Part of a small language model's weights.
Size: 15 layers, width 128, 2 heads of 64 (1 for keys and values), MLP 512 squared ReLU, vocabulary 846, 2.94M parameters.
Architecture: RMSNorm before each block, rotary positions, no biases in attention or MLP, untied embeddings, normalized queries and keys.
Training: a variant of SOAP for these matrices, 114M tokens, 7364 steps.
Each number is 500 + 40 x the weight over its row's rms, rounded and kept within 0 to 999. Layers, rows and columns count from 0. Numbers have three digits each. The size before them is the row's rms in percent of the matrix's.

# layer 10 attention query, 128x128, rms 0.181, rows 44-63,107-127, columns 0-127
116:569480490485531500463526522544500514506491417528564461549544477475481439499528516526467540578530514501508508465432557496529487511484470526527503548439421534474523471524461484584533581547489491450356490478525512552494498467508463491457510442511462559540519491551508457500469529515515537477560522512510549503533505549473428514480498525484452471523602517474387476475551512426461477521551
111:465463495522499513559449451479517498543492545480532543542506382477519455548544554493490511463500480504490477479465528493545559525525468535477525480508475492502480448499537499448467451515512539489546553427422529474491528523467610512537515562496478486534499535430488472609444448454499448469534542529446567503535419522511466509533546495421479546481430461502492450487440472541535506427432
113:548488513524527450472464536494581532542457530520609484554579408519478500476552528520504496483513509536496443615480482493512488455487512541490540493499555499510531487456507505496496483508516607570545533530492554506559443524450611569571532529508494565540492545471497490458529524418540516527501538549525533517523447539502446468533507501547571478495514475468498497461542548519534489545454
109:503527460533486442538470530546514565474563501507474543344502496474517514529462497511530531488542494576460483483447596466483496547479412508495565490480504462582514524436484511510560531497536473451536437580512504493553470509466463533465490448466462456523476506499545603560472486516480485509495456496502475486549474535480373488491471519500520529509529457529480488496484441551435519537513
125:522510487526495460503495502571439617462485523534456447472574520588454425487495528481550472529420518456500552507536503499530398524583495467471468533446464540434572428444503496475503517482500480483509542494501519499512587515504496533574493496547529481468558522465517533540462489545477518577542444497472490505477482536437461531485494473537474590482452485479596515525517522517529545521487
104:563530453528475476531403495469470532537501436474503495550485544482508510523496513473460452582472484551504474495482532523493481486490520524489463503409485507460495543585506514507517544476474558412499481459488448528434569478544546435422516491494443463479485405487528479508509500505596489562541572499510485513517407499451454495536592446474532527500526549492466463554559505548454521448525
112:559461470508605464497441545552491470514394523533506509549480469509578404496454423522504415461491500539493487479482513594511448546531469493516490499511458459494466478498528511484502473550526507441497540489503537587533576476416485498542423581473457486496506464530489508517532502428470505542502502503506481510513465524482484543513442468402471568494481552454478485492439499564491532527473
121:511453527452480536443561506542502529492475504525488463537486533470483518524575474471481512469570497535491537446420454448533524551640496464505470480456521484501460458486499515482513537441509489493579569510399531419450504564520485477526505570538605504430438488510489488580520513554511502466530479519502494469475501509470515538497418486417505471507577463510504459444547495519522507515510
118:518524546510566521475525577447479511449552508503551505497507485566538451545456477554491599532433456506509525552506486521525467496426511451513530511615480494415542439490512504425553510440508537508529491491494510483416491475428461435454453489454499499545513470497486537527416481469446468499548514537484526470579533531532493541479526500457528469474515499449585543489442526556498513560514
126:479462515494472459526478498453504508523526481516493459455542500555514455480500516511522449475616490585506474478430546480583443545511481441486473531587485544496424560523473502442466579508522422460454527525425458466476520531478567516562539535467504440466515517495550494499536545494506449502487468559475471478518489403439446434504497437531495491506521442515504466469483586439508475485462
117:428485470563529475517480430543447499491505564501395493496484474465549454516470462487532476478427510578502544503514521472566464474516499546477611492538500512487479462460515549472480478519467409519580479485542482483532516523477488525479524414482583464567469518527480420583497489476444516531524467506483559499498498520452520503531461504446472490463546447516575495541554584482517573516499
130:490536493482487420502478516446476467495492425469535504515459490462551560518483462549504476563466511434471453592568503488521531493452479456495495514502537520552490542534477525519471487443472529453482517464458505514553505565515481496450508599481492425474430480551538545512557512458568537503536450526550433487523505407487531490479431540516455522553529475517451562527558467438391469480533
102:524536456459568517476514470448494539564492479522461468497511558442540510498480552522511583505568503449474480514580478525489469515546541554495500468547529520512481449526538483475543456433546477476522440402585486517532493526485501492524461475492446501446568505424445464461495507532454469526455429505489484482510599511485492546511542429602464593519504448518527480507541539550511503440476
111:447533456522506477502479522499498521547483496499469482503508459516527508464518514491487500536508546391525561479506427492521461479477491532501593477497455544472559455541515479458487577514485505497480461518513443485489476482476410545519496428439551494570526495468482465422504497520607448453516594465466556510512505423458486494491526482580548429537503522548508424511607523433526510523540
121:511496462480464619481483462523519597483442493491433567495484504484479459511466580494530465476479511526485544487429531517482504515511489444522532464477493459562469520504493513534477550441511486476482347600437503421551510490521520482513501588472474464560465495448565509548523471464507482466587489468514454472535537522472423513506532524524470512500590494522522499501483464464476473483527
113:477447531539487490482501530492542534544466510509512458545460404506467503465512485516494519450515526511519534465472512488517545438527502515509442509502511504493435466601486504482565542451515517452463519460598483583400542524517447613492501547443506494497490418585421510462469569478587500550508507463521471531490481558436454527535519511525475482506555505487520494505491492594545508548479
100:496541464449483534476458447520566532417537514536437493521509472506471500533522515586487542518524493513512424458504538471510537469470504485524484447496592436474507498465471521514570500360513502514523490452550539510514425491559558533581497506442572478512471448516520475468380501542531516544540515494512432524424508502501486484482471460516508488541543515511493516418554512465452478537549
121:572516491422545505530433540571503578522568532515498482452586466467524415430524518411503482492444507485539485479535435518399490446466487547493493579512496492501483490480534534483490474455486472502543518433534506476508520579515491497498560502534506521455497450573515570592468532469462526515473462441496548514494393490500507515502442499520482480443544425534528503539504489514504540516501
112:533531581540493476498475571574477485542436507522597460539461461475423474514532532507471515566528476478513507570462461497473613443495491462497478473507393451533508523530486469531436534482486512485534452480444508592507479536476571492494456517510502418507466548504477500534464480566548522455541537521482472476484498538467455526525495492448509509526500505489519577400485472557522486554438
113:522549531477490473438522496525472520540477479518521558498471455473561479512596519461469462519526458567552495485496424457482530479398501542473470486402439555537389547515486512444439539513520511561510463408498516518457503585419486491495540473546446442530403549484472502521463463557498505458478478476526459525503428553481528505508449517444474502500502521523485523555514478526484511514514
087:497479521495548529470528520497489488468488527473539489493436501509491529472484522554490492513547547542556442532487431474589516430482480553523520464508528487508447445498496488459469581428512481474507477516419443410531485410516546440496529501464508491481474471477475516546400455431476514529631544482536496440492507426465542523480471476468541516490500475544498489474408489491477493586570
074:475520458480509464449540443508461482462478507498473526514482621580513483520532513501496438483536490485435565472415583520546508470455534439501477504449501543456459498522454530452503508549498496518441502548509425531486383405578512516403449494482572455515529515433487473547500438517524497461509544486517433504490485451442520487495476452486558442519542471518507463508523498490519507472526
086:445494487487526559524478516538545507507490584448536545516493458454523498485546545561519563501541501503477482494422524483519540541455576458455517500604528454537466545504540519482525442521475570493518547389518548501504431504418471495580494488500472562561473550524516480559553429485559487441560502509475521494544511523509540491474506471583540485504516492531525521469507562505465492429428
090:524548525616541463469456540532503476570501478491526483448579401519611522492458567467515488574486469490447553542477472458450440509505512428498514491564525480482433431466454464478558467481487546467471564492487478557509518465464532515513452516502569495493521473435412466468532450493517545473451519540455481523550537515477507523483471452554550429502523470469516486511537482466508504487508
088:471435487433469585527527522488541492432475508493475515507507462470480436565488483467501537497504422478505512469416557493482571468510484549495501483554512512501406559418518497529516515498474512479536477563477518525492481588460482513512484517542477513514432500409558559535491537477486426403494419479465559481543501481499430485549467548460475435531538522555461474455489585539499503485492
089:480465540539510516537500515598461534498499535491517510500587544561457435584502472489505476470438533485491544499571565503479491559574552538467510492539518512511526494512449449463511555453488547533533544490491500431469534512476528525531560462492523579470534538509493468471508462561557459531465542529517562534448489488522417498457520496473488604504466536472558443524515567579516563488431
091:515550421477437502540493475524515497518518526480521489457520501534454495602431535537523534538467512485506513561425516527545598534576533558468423490515514439488488537539486458517518492588560504517443516523476499459492549441572573490433426529513517522467540537550513483521560474479531546480576420490502540526476418499473508523492552480493499540479493502440546508439501462491448481542541
081:554538494508522462537469582544522527461508450462518487522546520520507528472478515442497517449501550539499466442492533462520524441531509462494490422567508430578485562566483506483583526445482433456472525543400538553589545484387471482466538511472480485464484512496504489525503499467487532500444443477526412492501459509449485502528474505448515559451466550424505424470464532519478502469523
077:559414453446520487507521517545451582461498468545483454472522505559475437452505499463545441447553510491495500482495470444555568519470461505493435513460492406528459516542496512463514528395532465477459532465446582491545558524523509451550519585531556496504457510550588431497450480504523492578513483503515509479506587513498506511575466494472476455503549509510515548500502493451513556483481
075:504552504481515546474547544489485445493495512507472515454524562515506471474484465548549531477485520460480606420557454459473493524419473478531497613506499569524559524445482474448504542497428496566528443445543551526521516447460479523545533484448589520522497459522453523473499479488541513438472461487482454501465517489563580514515553535437562522492453531526534530500532429519549524546438
081:513444485514451466449492552526489507545560515490477555533434591539550466537527578520489468426505522489456513491431580525463508534629430431460493536523561453481451514557483531503538505507444508499448522511453473476474569536479540505437487519515508546494506564525528536543562527494546455484502462516528505523552482466519423526512493496522492470516536454518484422494593535483481478467564
078:460478454445559618525560508483479505471496562524456570470494591483498484504527523468490455455516549470478529470561432434448461478499575557519524483406488498501521473440457532469398450459512542534563440490522481463541461455539538500534477536535545557487450459482468539466472463564522502491521473465504459508532456519486547532493512494558469498500498541575539519488454506534533549475560
083:509438548490459483500569488461480506536492562482561515516455460423462469518476500530500573517445486487482472544477421533560518534479579538496492494438497582500469542529453506502476399543450543524484481491504460524475448583499527524463475509509432491548489476443588518491466430497568498495492477492535467468545510482538507534464477568533418490496495477567414555501535518424470446473548
081:448567521507491547437473539494546484526478564542504566482501522565506480522566524474508573400463483405523556434566420478540476508528511487480547481527452476501548502542531486465490553501501451535470453393495472507523506512510496515612480537475459524501529512514508576550537479554489477494488460512516472549489429506551545496494477540509430571520511543519553515472490585542463471470506
082:562510444592491485451529484537454542500441419446500453509491489506587529481545521453512441508554516487501473536521510506467482442496567494495524517505489482463508517517484513539525481517432521497487536517448514437574511423525551472594527499558573445463544480505426468517447582467524518443520439548492587499523495520511465558519424478588509551486495467476475486541509499486461560534544
069:470508400476459562427548540520449589397493554493483508508450553497430479529531625512477468481551484440452488433484517480469515495500535455529522498424448467554508539511496508472549469459570548488558467494470471514523446537502497459493528510538490440548494484414465499525496518537539488490545546528443470504547542478507543546539435557561499494500487515546456520485522450502459465496505
085:510413554543474522520540512511510554455439493525514516539529483575472491485638574511525511491485498465445535396545517505545497542429514520484444582510503488418570514474529482492520543459511543459502468492581489518509549544429533554485497535518486495488460414463443530542465579535456545543511464537469537499509560523538482490514511473516489441504493499455544567484491483473527503521453
067:509487538493514520537510517576497480511469594531525577469531551496495504530446519421435433466472512548540438469455521569506528491549466547496517507501489516521501520391491502549503469531588488541558433504558494483494463523565495503503496500560633492467470551471505465442504541490396449464488506503497541512446507459496448469497586481469529445454498525501477485436472533531498461473492
083:540496507467508536493463453500509605543545465528512474446503501429433513521491506484481522560387501511511451414505458538437456491490508552518501564454531520460587534465528516489542463503448491478514484429571472471484458547487444519450459490432439504509490421552487498571432451531473544457516462510498554489522432519527516533488514496549534489477570461527568528492507516594483532495513
091:518511489448525459467545469517507487482427476540526526482498454513459520566491492534480503536578498510503493501466506476499556498469515458493409476461473451546521496534475489456552574453423506473530448583463458552451548542417507494515451538479529457535507500484431513542518452524532546551548502443503468490478552588546484546558518510423510541524465563440551503476414429551501488572461
089:546492442500509482476491465529458508508477545508510530498517561461508488505430505418463505518545485452504472441492456466439566495484493539500475436471502500567531496559477539539537478532462479399503474463532517519490477558497471447491526562469470531533402555543386467556470543504522505493414479424479411512503519571510539540538494581481450457494445529598526494500534501475500535506468
# layer 10 attention key, 64x128, rms 0.178, rows 43-63, columns 0-127
103:471541495510466517441478485433469443523478474473514543595490456464531480442530543532500524462578469454493569491449487487501569468528520493494542559485450461413525467518489473573467482527484495537565454514454550467478543497514451443497564574504468519519487461527515512529461498446434500424593566518491520463485471518589548449558573494470521485440441512497496543470504492443455485512542
093:548493491542497512486559527580481553505501440518533477567561461533493443496490486492536557554509495504529504490410508505532462521476486561521477580498507500445529464567442475576516590547522501447384457491529477517497499501486482525480507430468493562525478478540522475520479558545508486516500551499477580448542533561471384473523497519457478484501539549453437439498519567467501461552524
100:470495464488494445544437450535540527550497500458574524506557394509532505564523583538499498454526480621519429495490524451524561504467480509516543485487520470483481472514533502463474474501541531519496507489449536487514510526537596459530479562476525423536446511467548598531461487484529473503508598540470528551494472500564482504541518554421522480506447466544509463491482525470556490421476
108:563469487500517449525498511479564517478437558512577439501557429517532462443552522517488489537489475465482442574494516497485514501479491504484504491480526481535568506471472494462500504525518548581510566505498611531523446534475572610622474476506514589552517576463468506446519446411510540540485524544508563508502509536498480482546495466509551466511520490468514492464534537518503529541440
096:544534512510525478522503517524467544463494464533522490385479552468455497486508528503521464469529483537525451481456529422512490551518417500474561479471508496584505529492438526498504532470466461439585460500548528528536454524465534525455484512411530408553445534534554583563442449487476537484484484473500474490542506547487362497511525501483486458456497521520462514490484414527431504524528
100:495520523540509408505440479592420601472451489514494430449506546565473484521509468470554489535458524450440587535537524471488397554528460467494523492456506571514537488458494442432473524429499490487496537522539476456509544506493519553537486527533507530439524491453527493481438479561511498544544484510405501528512507465432457536495513492537470565465471476481572557465521508481526519524493
104:518574444505483433564392453477478521497503445483475509515468480487481540500528499465503473580479519527441490466500586494493529478501546532458464519446512511474462510528469458592523513476527521455479503497474493538441495504519551475461548505508415478493499419452527476546506539505588515532568561503501492488525377501466419512487563478513472489536528549532429472603502502532428492467498
101:534436554523636472523444529538508471533462504496519557531470503525600412530510424490480422497520469549466488516492498569489475519529456475560498546543476524487464476535511492486531533519524494470499518549517529531488606459476526527486414519484456536464465515476455556452556504465516497530567560504521508524544447515498443568567453495428488534488508576459481485484499482552440508519469
106:500436514460530549489560518487460539545481560496497510494485503465507480568581497485429511464518471586492522429414467455495535498600467472524462490497473494456485478532492508456511545437489465503519585508444500432444446512535456462493500503538550512450452498493474492544528544591469559506572511518537501485477466490437481569561458511395483478511555456519578444467536511497528479501466
096:450493524460569529503538555488560518472550518500530531527488463571502489505439477597489535488467478466492464528481495498550441508438545418546527479594465479470555426458503560464544486452566515534513470511466538536440504466458490474507412482407492511527495446539512517544479482462431486442584497508528550500508539558479481553446509535433464515511477502476569532539447541528540514539515
110:451465536533528451510492475441524552508505455498504514487514498568544440485500495479548509489570524519469454544405519561559432558528447417507507527540443514518447543515547466477519577499517480466523503526463496476486512521449487552633491500434476433476526508497538552465578516505500473494503534505449562472521507514472476470479534384548470456537514435498486461495474549435505441455472
095:474526449560503472496473423541472549477498520504457533527513524453469472544502472465499519460420542513444525549460477490601484479515529492495577509489519500496433500472493505463530526525476428531576455495536519487508554530503482531512538455523571455575434544550496441540497507511485482492517493507491530524510519484507537487478471587435484491477596519521526537578629587466515557548571
105:443552502483424426509519508467499506509482446431527506560518448456523555521491467561504491505478463469524462582524475512509512493425501441461482523476550487538480482538474519497489457456495508434503534454479489524516557621495438477423500611494521423492486520532512598524521472470552532496451478491566409552538494473432525498489462566523442544500489516515519536567522503479444510500526
095:539479448453559495486447458493464536533405480531466469514468529443535565493521562517531565503565470443506438480547487498501488480510511539537497489502526540513453485528544440458488410472505470531495435474546486507543449507498495495490471459472440468444475482485481492514538599514460476519422494512472492545466567531480518591425566489581442598520495504568523497482540543461552461466482
099:467523457520593499510468511458456497601516522484469454533508497469524509466521571491490465538507554408565552402526475460523464418519557555501535463518439546509567448547477484484477548545500498504483450518509438480468492511525463587524558442413528511539537460459490475456502541501550488448547563506539563511486503441481469463480528489526509411533468484527482485487515554448466519521527
100:495518455482427634491483468535514596536471495456466550474525522469473452520498594503516486504451490524476554456450522484461479507469508411482543473487463465528491496473468520501449553469509434441479419588451523413537551500523511458495474555462473456522440505458598495540496478490519460524581485490515454460545530531484421489515488481488493505510575540567526497494503486494482463481469
105:529477500470507482447466485504530506518479530518544438523448458490517501436465470534447512467511556497479505492480540425561511427553495465486495511508481502514441479602562522504479502464485535452474564430583491577418552509511426569514484520400499471470494452592434518478437573459542529561485491514437471565475520512496472540518508546532457472530569507500486469487487463550547495538519
091:485533464499434554508515494474545509445512541509452543507545421480475425525541516578449519443523467507576456422438490401533494455503501493457534515479545480446492501447500494482544500446456465508555497458615527516473472491492621545514482469514509509519480510516516479468401459553504540567488533493504463515385453547483494539519469456481473480480495484473523551479540486521480461481535
101:542511535415506543527460551542518538530524536492503531458534471451514509414523514435500527519466520497546523517544442520472490481460496571520482521506513462527485520520547520517534428468517528496524551486531480462434475575524476481485580433603440515438455478526530582562453556437499510567491418480532523469480434514482528528467464533552503465459562431560486528563558478511494544490538
099:507538586500496496456458568511498435501434452523508464532419457470486432459454554479494541523493490483510484589465493433475579502554459451464466458524419495566510515519489521502438559470543495512517517439480540561485469506430507482479465513499440411521515505521493513541457503548524571458568511563474438524457533547463484551511518507453485525529514436490490582464488454553510529552456
099:491526525466501496432568483541459535565508502500557583494483460420550455508522518485501472520497476505570470502451448515499524432453500541477468470457434515567396512461533566430521549501517490569491449418424548515500454547462490481501510442526484467518422507450435489488515448603533548504471525472571491507490459541448500507486483530442475507549533476485545534513482533505475475550543
# layer 10 attention value, 64x128, rms 0.202, rows 0-15, columns 0-127
098:516538460519468520473535515521517447445483491482511555530464516528566514608499468517550501473485511557496458518454609470537491489515375449507503494502530501498413424488477522450617517545463501571523478521455455551545500501486509467512490469497565554470488475484451506593572458524433504464575510528514552509498548489499461465508519451434525497490482544459485435477447491471501510510482
112:523551538447485539483584502531501514563515506517528503439472494430591529510542496524503540465458509510499496535554470515423539507486469475500545504529591437551527541530483491495536525439470486539462484388499582484559428515529540474499530573553561623506522525573456510483453524559551506489491520514498476482497512581501517555504528537577482471475452496501485499482481481555503457532542
099:544545479531454518476420604473514490461564496483475491485478473407515490446510536557516486500549475462564522548478459508443559445445490472505549442560507506587557520475468522456568473504510485526515469561524505519481504497431567487442460493419477515523461488567509494453432498484493498500494484595477485462528458502447531468503505516516523435492482480502548503457528593518471534608506
103:481517462456542501489546554527477564470565482509486511457498537560522472531525527489527484478454530449489524493492485512451506538493453436498566534538535531476534439475443505551562551532501491540494529473477513424455526447547488423504521516553535523521492553532572510567410471488434519449651531511497529503523528414508549515499545546519473544476521496540548443495499568478458534578501
099:445484454515453518566494380420493475575448496508483505551519471511428511526448480533510530505481486471510549486497589440496472527512505481511527471521516457533515531554577459536478444503481507552434510437488512535495493460563497485502522493526453518483557502504546496435457488482579430479493625502484486481433520464527492491499593510559488557515448559470520520457432489538487514451446
097:455484455549432534525504470523467482440477515509545536446417548458512509565454510429508536492518502462471510502469554518487545552492463505499496502532501543524551548578485541518393531565481519428486478537565419532521436544540499534386526477436481527455501527515481501537504465558512472532447458530556447504521508501492497569465447508458517534506523525527422508522559575551485515514552
101:471500513507476516452541441482472453466507497538545486422475459573497477514462541520510440490512531482481458487541492444425511458514551421525453491386501556549405495508499537459439481493457536476532551433500474494545548537504569429523561610518515505448480533482421537462583511520485561439531492535545513515469538449486540519494452477491502522485490481526543483454452490518513533557525
108:487488594455479518433506482511493494540571545505546548533411501467464429471585419470519428485437470535524461573496465513505490465500522512498533462467501487543474485461487550533538532452523498491510492524520572543506460546529536525550484484473461475630487454520560521487526510423509502565525488488525485507397525527527515517572404545486495533495498478473544535480494463509519553575513
110:468483551524509494454502547521523521487432507512458496433492531538446483525498555510487558481486503519528538546444491515593519534493464416483506504543547577579497533536527481483526615545521421497392507477522520550475495543470411516524550429446509562513539523556508466441506519564527464474435521539469477498491555426454489461484473525548479515507528507538588472466530501516519467505461
101:491436537533484436456459496458478469503513508504488423521507500510490503500462479557535489500524506434452534574544525553577466450532512451507513533526497576501476479483498510462551525473537523564503545459523527431408466539518441554533466518467476436418522473627444498449466552522449474496467425479501504506469478457481505481459507497582481571521461439480513539512598559483522495502483
091:542530500546474455485543464454553419520390474484519541508457531521521428443508474537484439498605457480478525476475546522516545530560479550507550472470481490432460484491505503484463497518550533624514585484481492531437518468459558497495479452448520486578514453412472494444484493446507495481520534570484499497533596465521531518493457459510513481528492512458486528449554515448504465468507
103:502512484475502508511504528561487456574535516485554474486416500549510432445445460434488536515497533516524498520531451507509493495460540483489536541471517482505429526549505504490505531470510509391413531560568474558516461506476413524501502468393535445496521469532446487448519511464549516447563504497456577512477583540573505507502449504549500498507503508575508496498391541479514490561557
099:483503439497474485494489613474478532538498501524489493478450558480479489443532563471482465490575493530513527460479411445530512427509487540495510446416393486514493482539491522467491498574524489529525495563448479479534421521561485450471480518509543536452524547428535447507501496599512436431447605533512495504497545517516519481502513464529491449497475520530435449508483478420487467489543
100:510448509505505523480425555507520525433450491492543557495527450524535443492495514495507509509524424574500439539416516486640490494497510419497463540513546422561495483443534492466457529445523479459577507515516519599530524559453536475480504473496454558476484556489543497490557472504458489442510574529462460487416514555477446476515493534494517448486458519520515505457536478479509445551468
093:484565528471405487455499435556484540390574482490539428386484526457443542469470541537500484493483497493517509562451466514453546528442479512486492549537491486548532552452537543548467529559537526426498493533441477480533555543497458468451513501468529508466438420554536541551467443464514527496492465480499560493541460535500513458487545477487500500481504481465503525562469408479522526468479
106:538543457498503573495503551505504483486497503498427461597495440440505532458506536514448474470514489429505455429515447473489552446499586528541490540552475417517568482536524453563438515527490521477501462495522448519424475402491519496495532444471500570462527480544480426474503499461476509495498482475474568496489600485569535502484562540522551427512578491514539497491522551460496467532507
# layer 10 attention output (transposed), 128x128, rms 0.188, rows 0-15,64-78, columns 0-127
097:491470458445512512512425522477507517549545541542525438491481492434403478462496509554481535557484539422498511441513416520502510482463583519542485458500473510490581568507464525493443492492479567455476498508530515454395506523511484518529526555535471460500543459514501512411446586520573510509474505526568513515478512484522573502488447552582475553498537524555500570543556508486464487526515
097:437495460470507464532439516457491518452531417584458462529512536556419440514458475536494405505558544462510492496494513469517492555541511464525466470503470494431491532498467544489467515586430494397506507580495448526537553473499474493455498448469453445455475488488586503463595466465555512513514479513535488539524449450451493484417492476470516498510563548485481463527497545447460498496517
093:507369499489540476518557415587531510501501498563538479544452578513460557567527435464465443497455552546482526464508530474517472569513480557448523540517508463480428499503532478517481512515484449461512477502441469522574498461584492513517514533568455489420564539448558459548524537552552488520472502479466497520489478475524508487504515529515423530536564548496484483497486483492521452415497
114:524459535520447497538491501444564464506494513530516481505460459440507533528495442503486469482526520527428452482484549446534505455492511599446405472456486469500460513567514493478516428509527464453518503492547480615513482552490537468513417500444471554493537469499440505429556500555550505542385467469529520537488493523471465561543452464489511508531443495481426533527488467502473467439426
100:516463495474546526436525572516525560485496493535502511434540456495525502479502547468542450547547513512449489479459448519474522497466493499507480521441465499490498494435423540489551489515503469435642490534494479499548524521461413522542411541514513511538428504498517479541518524494458576473517419519491507454524454530479508487501412507422531407535542442535447480527535555458523528548554
099:608527510515542522471517513464516534544552522473507461515569514534451503433528496581503493512492513513536504541523454464465502508474552475478563499474521390457525486443506499452509527487580533549526515449398502483514493465434500512591482540509515512493555516501476388499516563410491523515536475488507557464522501539560498457476561506512539454522505452479541410464437510519519527561453
081:480524515417510527593493519498507477530538535522448491518469581518530497520498422502495504559494500508507527486468531528569487537465458566505550514614522505528500502511432499532562506494585441551530505470504494440487499433587435484489452440485512521559590462488557487490504458458449493522480468493459499524471547550495385455432518559494497541485515496502501496474555493446434556505463
097:495519441553527488441470490531477480505505461472433436505552548603565604523468568547509569503523533428531534466489530476476454474518495498497460513520480501450559482546492449533533498570507540553452497516457469445496502460456494536492502526510503530435570546452589531497502494539513476494510509466482534484545495474479483470437580454498486468499527502483459411486530596503541514393481
095:560562505521468549550476514428546476515504477471504485587547439465515523517489446488454462510507523546513411539551484527450527472500544524522512461443494452413516518500459513527577445434450494482619475455501451444516559485479544492513439535517463491462472482421498496524476494405482481552616434487511512463522463537543509491451516501467495487525479507485459525501490500531470560480566
103:490516462490526567514478537512515514525464525504490546502475474443471529541482530399412473489485484617547457440498525416445499510462500510481489446495455449494480495496525512541468487560521523442514500553522506579551512478479544462437501439551461477562440518446512520572517417513550510471560552497516484558494484525499477515533543500428481501475552547508520384485421460527502543518529
091:429436492482518522521472502590516487501555532474481496472551450488435560491488494480504521525383598513539501494535474507468499485475491534454475505510544495554524513470501571489503486474431430465530438510516536468533500479555393553512561520519454495459501553525548518526516476493468465478501471446559538389507423532481508471522460482498438551497545564531540470557438541563462517500483
098:503522467544505501474492469489521491480511480471503564447559557476587499525516548560492458486429456495481471516481498470489463478555485473545468491545524477449528490470492528519494468468495537588552509431465585442509519470494573454523503562556485533507460585534535482531539510528490507541414464495499404482548418492403553555479509437423515464495526528482456496481513480503449508470394
098:542509548557532535532484427542537518450486524486536493547559461486489509549458458598527514463442536522448525563488616547447468497480440475495528565504577513469491538449492499456521477456533515491463540498535562502481616495469552528506481506550471457458450452519450557514471548460439567516552458492520491452514478496495520480477522571477534512482461478440504562524508504580539489468467
091:486529506500480459470527462487514479577490445521397446564515535507527585477537443520484451513439531395532518441547470558377546475522495580512545443495482515479514512512465498489524519527444500523441497468439455473494517476537510533535541472520509489506458485575424505448455574526557530498461521460503502533548487497543520500491552518514490451525518562461468485518608479511524548475538
098:528482484498564511492495574506524489584424504487447560507470456557532500510495526453511471466499519545448458443525506496611511507512533517532544450511508513505436452496428434452514454435493475575574466459552511532468503412484576529510456556527443514466568591494459470442512511522511452533478526498537460461446463518520486553551491507503507547532520572557470480483475537524467477531548
104:459474560536477432491516465486444584461540509500554511434477544506514450529468470460527462554456439488476538567489581485558493540495476469523498467513487560528455558509520494499579495447470467486515512513431464430479522596496493498441559568514515452518432570527522571542526446521528541487449475557497448470505435496446425547501478523476441494548450486474459530492507489528465492464449
090:503441520569512501469572483496464493459510437463516491454495510501549485542557483449468484412515492576519556616486488511501464535522509469501536557472526553497456448466565530496552556529483482479572522506454469551567494531530494544460536437509504553489408537488507519552549462459480430458561488530419470471549460489451483470590535484456496478535464428493513527491461549520542508527510
109:501468519531462520425549492556490463522428539414600545473478447488502473521523540469466583599424484538526467458460508545570514483422499528490491581479483479536508467488562483507519460443476514547549474434555501474422428536459457524494472518522484534503531487463441494510426556515437541519457528501488485471462541508520488483480458490525448482444448533542497533461498446551491465490466
105:474616474506508465514483519459442492477482475463453530470553408497525443488479529544529517508547481489540411503483526523539513531512472451518494476471486538507571443427472585502477495501481595517559518486593487507515490518441483542535476545520541503533399440498424495546493497488476520503525529482500479513482536528459472494468372450493586494471472540540468457546526489472458543549494
098:437499485509483493454539510545460516456468514476502495453538531562472476451484548475522546562455495512522535557562452504544470524498457374574499544502516504506538489436486510511456544454429526520540479515484488410479497422507418527463539510522532454507448519466549446463490497457425465519533563513497441416505509458542506474500500538437527495452492502442578522491534471538560523542581
102:527594487507511478501508468541494452449509485482527459587486551531507465534499481591407480453431513504552470503508537496514453495528474477486521498537519453545464480543567501513457532519540523553410526491486529518492489431457585464481586448455537442454597468514495523494454516502476456529560485451502484545515554518532480509466563475543485550484496591504502473448461434530424491511451
102:364515470466487503539522476509491482522413452522459460493479515478561501558509472464521507465494494508514524458491540533529541498500453520548455473542499546510484511544480506564549441520459481513480444484565513535505461498566505496461505445514494484514420456463519573528465417575493544477467550526521438550510514431455568544560463515495398434465518470455467525503546443458490464471423
110:472442515549473426447479494474488510515488479474479469469471421452469527470511539497501543501510528511502494599504512536478537523550524449493378482458509500402554527523619461484447514550398553486427475494501468526513494568450497542468547498494477527451502546492481472513475493502566522520486523549571493426545471461522563559577512476527466491488450490458512511503482516565500483448455
110:508494528508448504567574504436496575497510545515581493476548418386459412462505441485481468512499516536441481525478483548540549486474527549511548493460487516534434570470482531470428473447532508452533519480554476475492557508517524467494521465506470490518479450539358478442466514489523504514469500544516534482518505537537469527577472519553539495508489496458528572524540486488447500571546
109:482493480471509446485535487540415488435497542551520471488491507538509474437499558484575508493541477464459533455492519522516447561537464468467479530510504514583493445458477541484397515534551531515416547584476532549480395491495506527474625521516565445531526485535503489546490546526482554501408519493487548557434535469467477469534494479479469526463523467507511543486504565452549475513471
102:500522530491467437484481512519462484512555466518492412518537498564535489429568468638585526503557535396471558547490472563459516502542471532535519554550535539514518519569494471455534512442507493519448481466452560428492544489511469522529505534482540526479505472541477490483517582470477497511437476495508551476465565525439506485474480538543545507508445441499468571523541545462486495503438
093:556600498499482475541537503422461510519466460498512505528456554535588464463514515473513491475622392520464503562507506533491532502564544469509482506519458516442468478547510498495488558547578471446519555477475441529505491554489591438511442469466551518495541504458523502497475440482505521550521480536470499540465497455521499552524548569506535572454410475524497499491519465428456500523514
104:435451565468503503475513509526473460505450548519484439508437465506412540502474485443522484546578561524509517455517554550538564552463532497457511475487512519493517567512478452455481540543536476457441436568543427518483492568507467562487526454485487530453497464448457504468452520432485466512524571498440542545486529474597421478500487515567520504488489452482570539511497502521509461483591
100:493493471427506454525483530487472463550530483504461493436438486532503507480574492455444522537531476469584474486483409492546560524526563521498472425489470504510476462530523488554517534531482547505568502456463467457486384492522453556512514490483481502574559539462541466551493469543565444487529551505544501530496534550491493539530547424544517469497555524541510409440462490424470551565508
103:494475555560525489573468510486485533430525490479584459456500495432438451503499552474492558472580505516445543517507482458574454501482517431478523489508519516515479495485505526496423453488549499456471488541528549518507518484480473517460515521514414506528611461449579509545542405500533470486512415495460532492494522450421498483548486486480503534538533427578448495519447541481502472538420
094:443503493530453528492439429545536520457508527488548470539520532426422492523494459485460547557407466467540497497448484516412524507476454482484446508491511452530560549482530525516521484483499543449486550524486480453531457592517479489467451485495510483545369450458570537541528482490499543496481478514458535553549537538505483420395439498473495470539483445452520461509482499480533547453475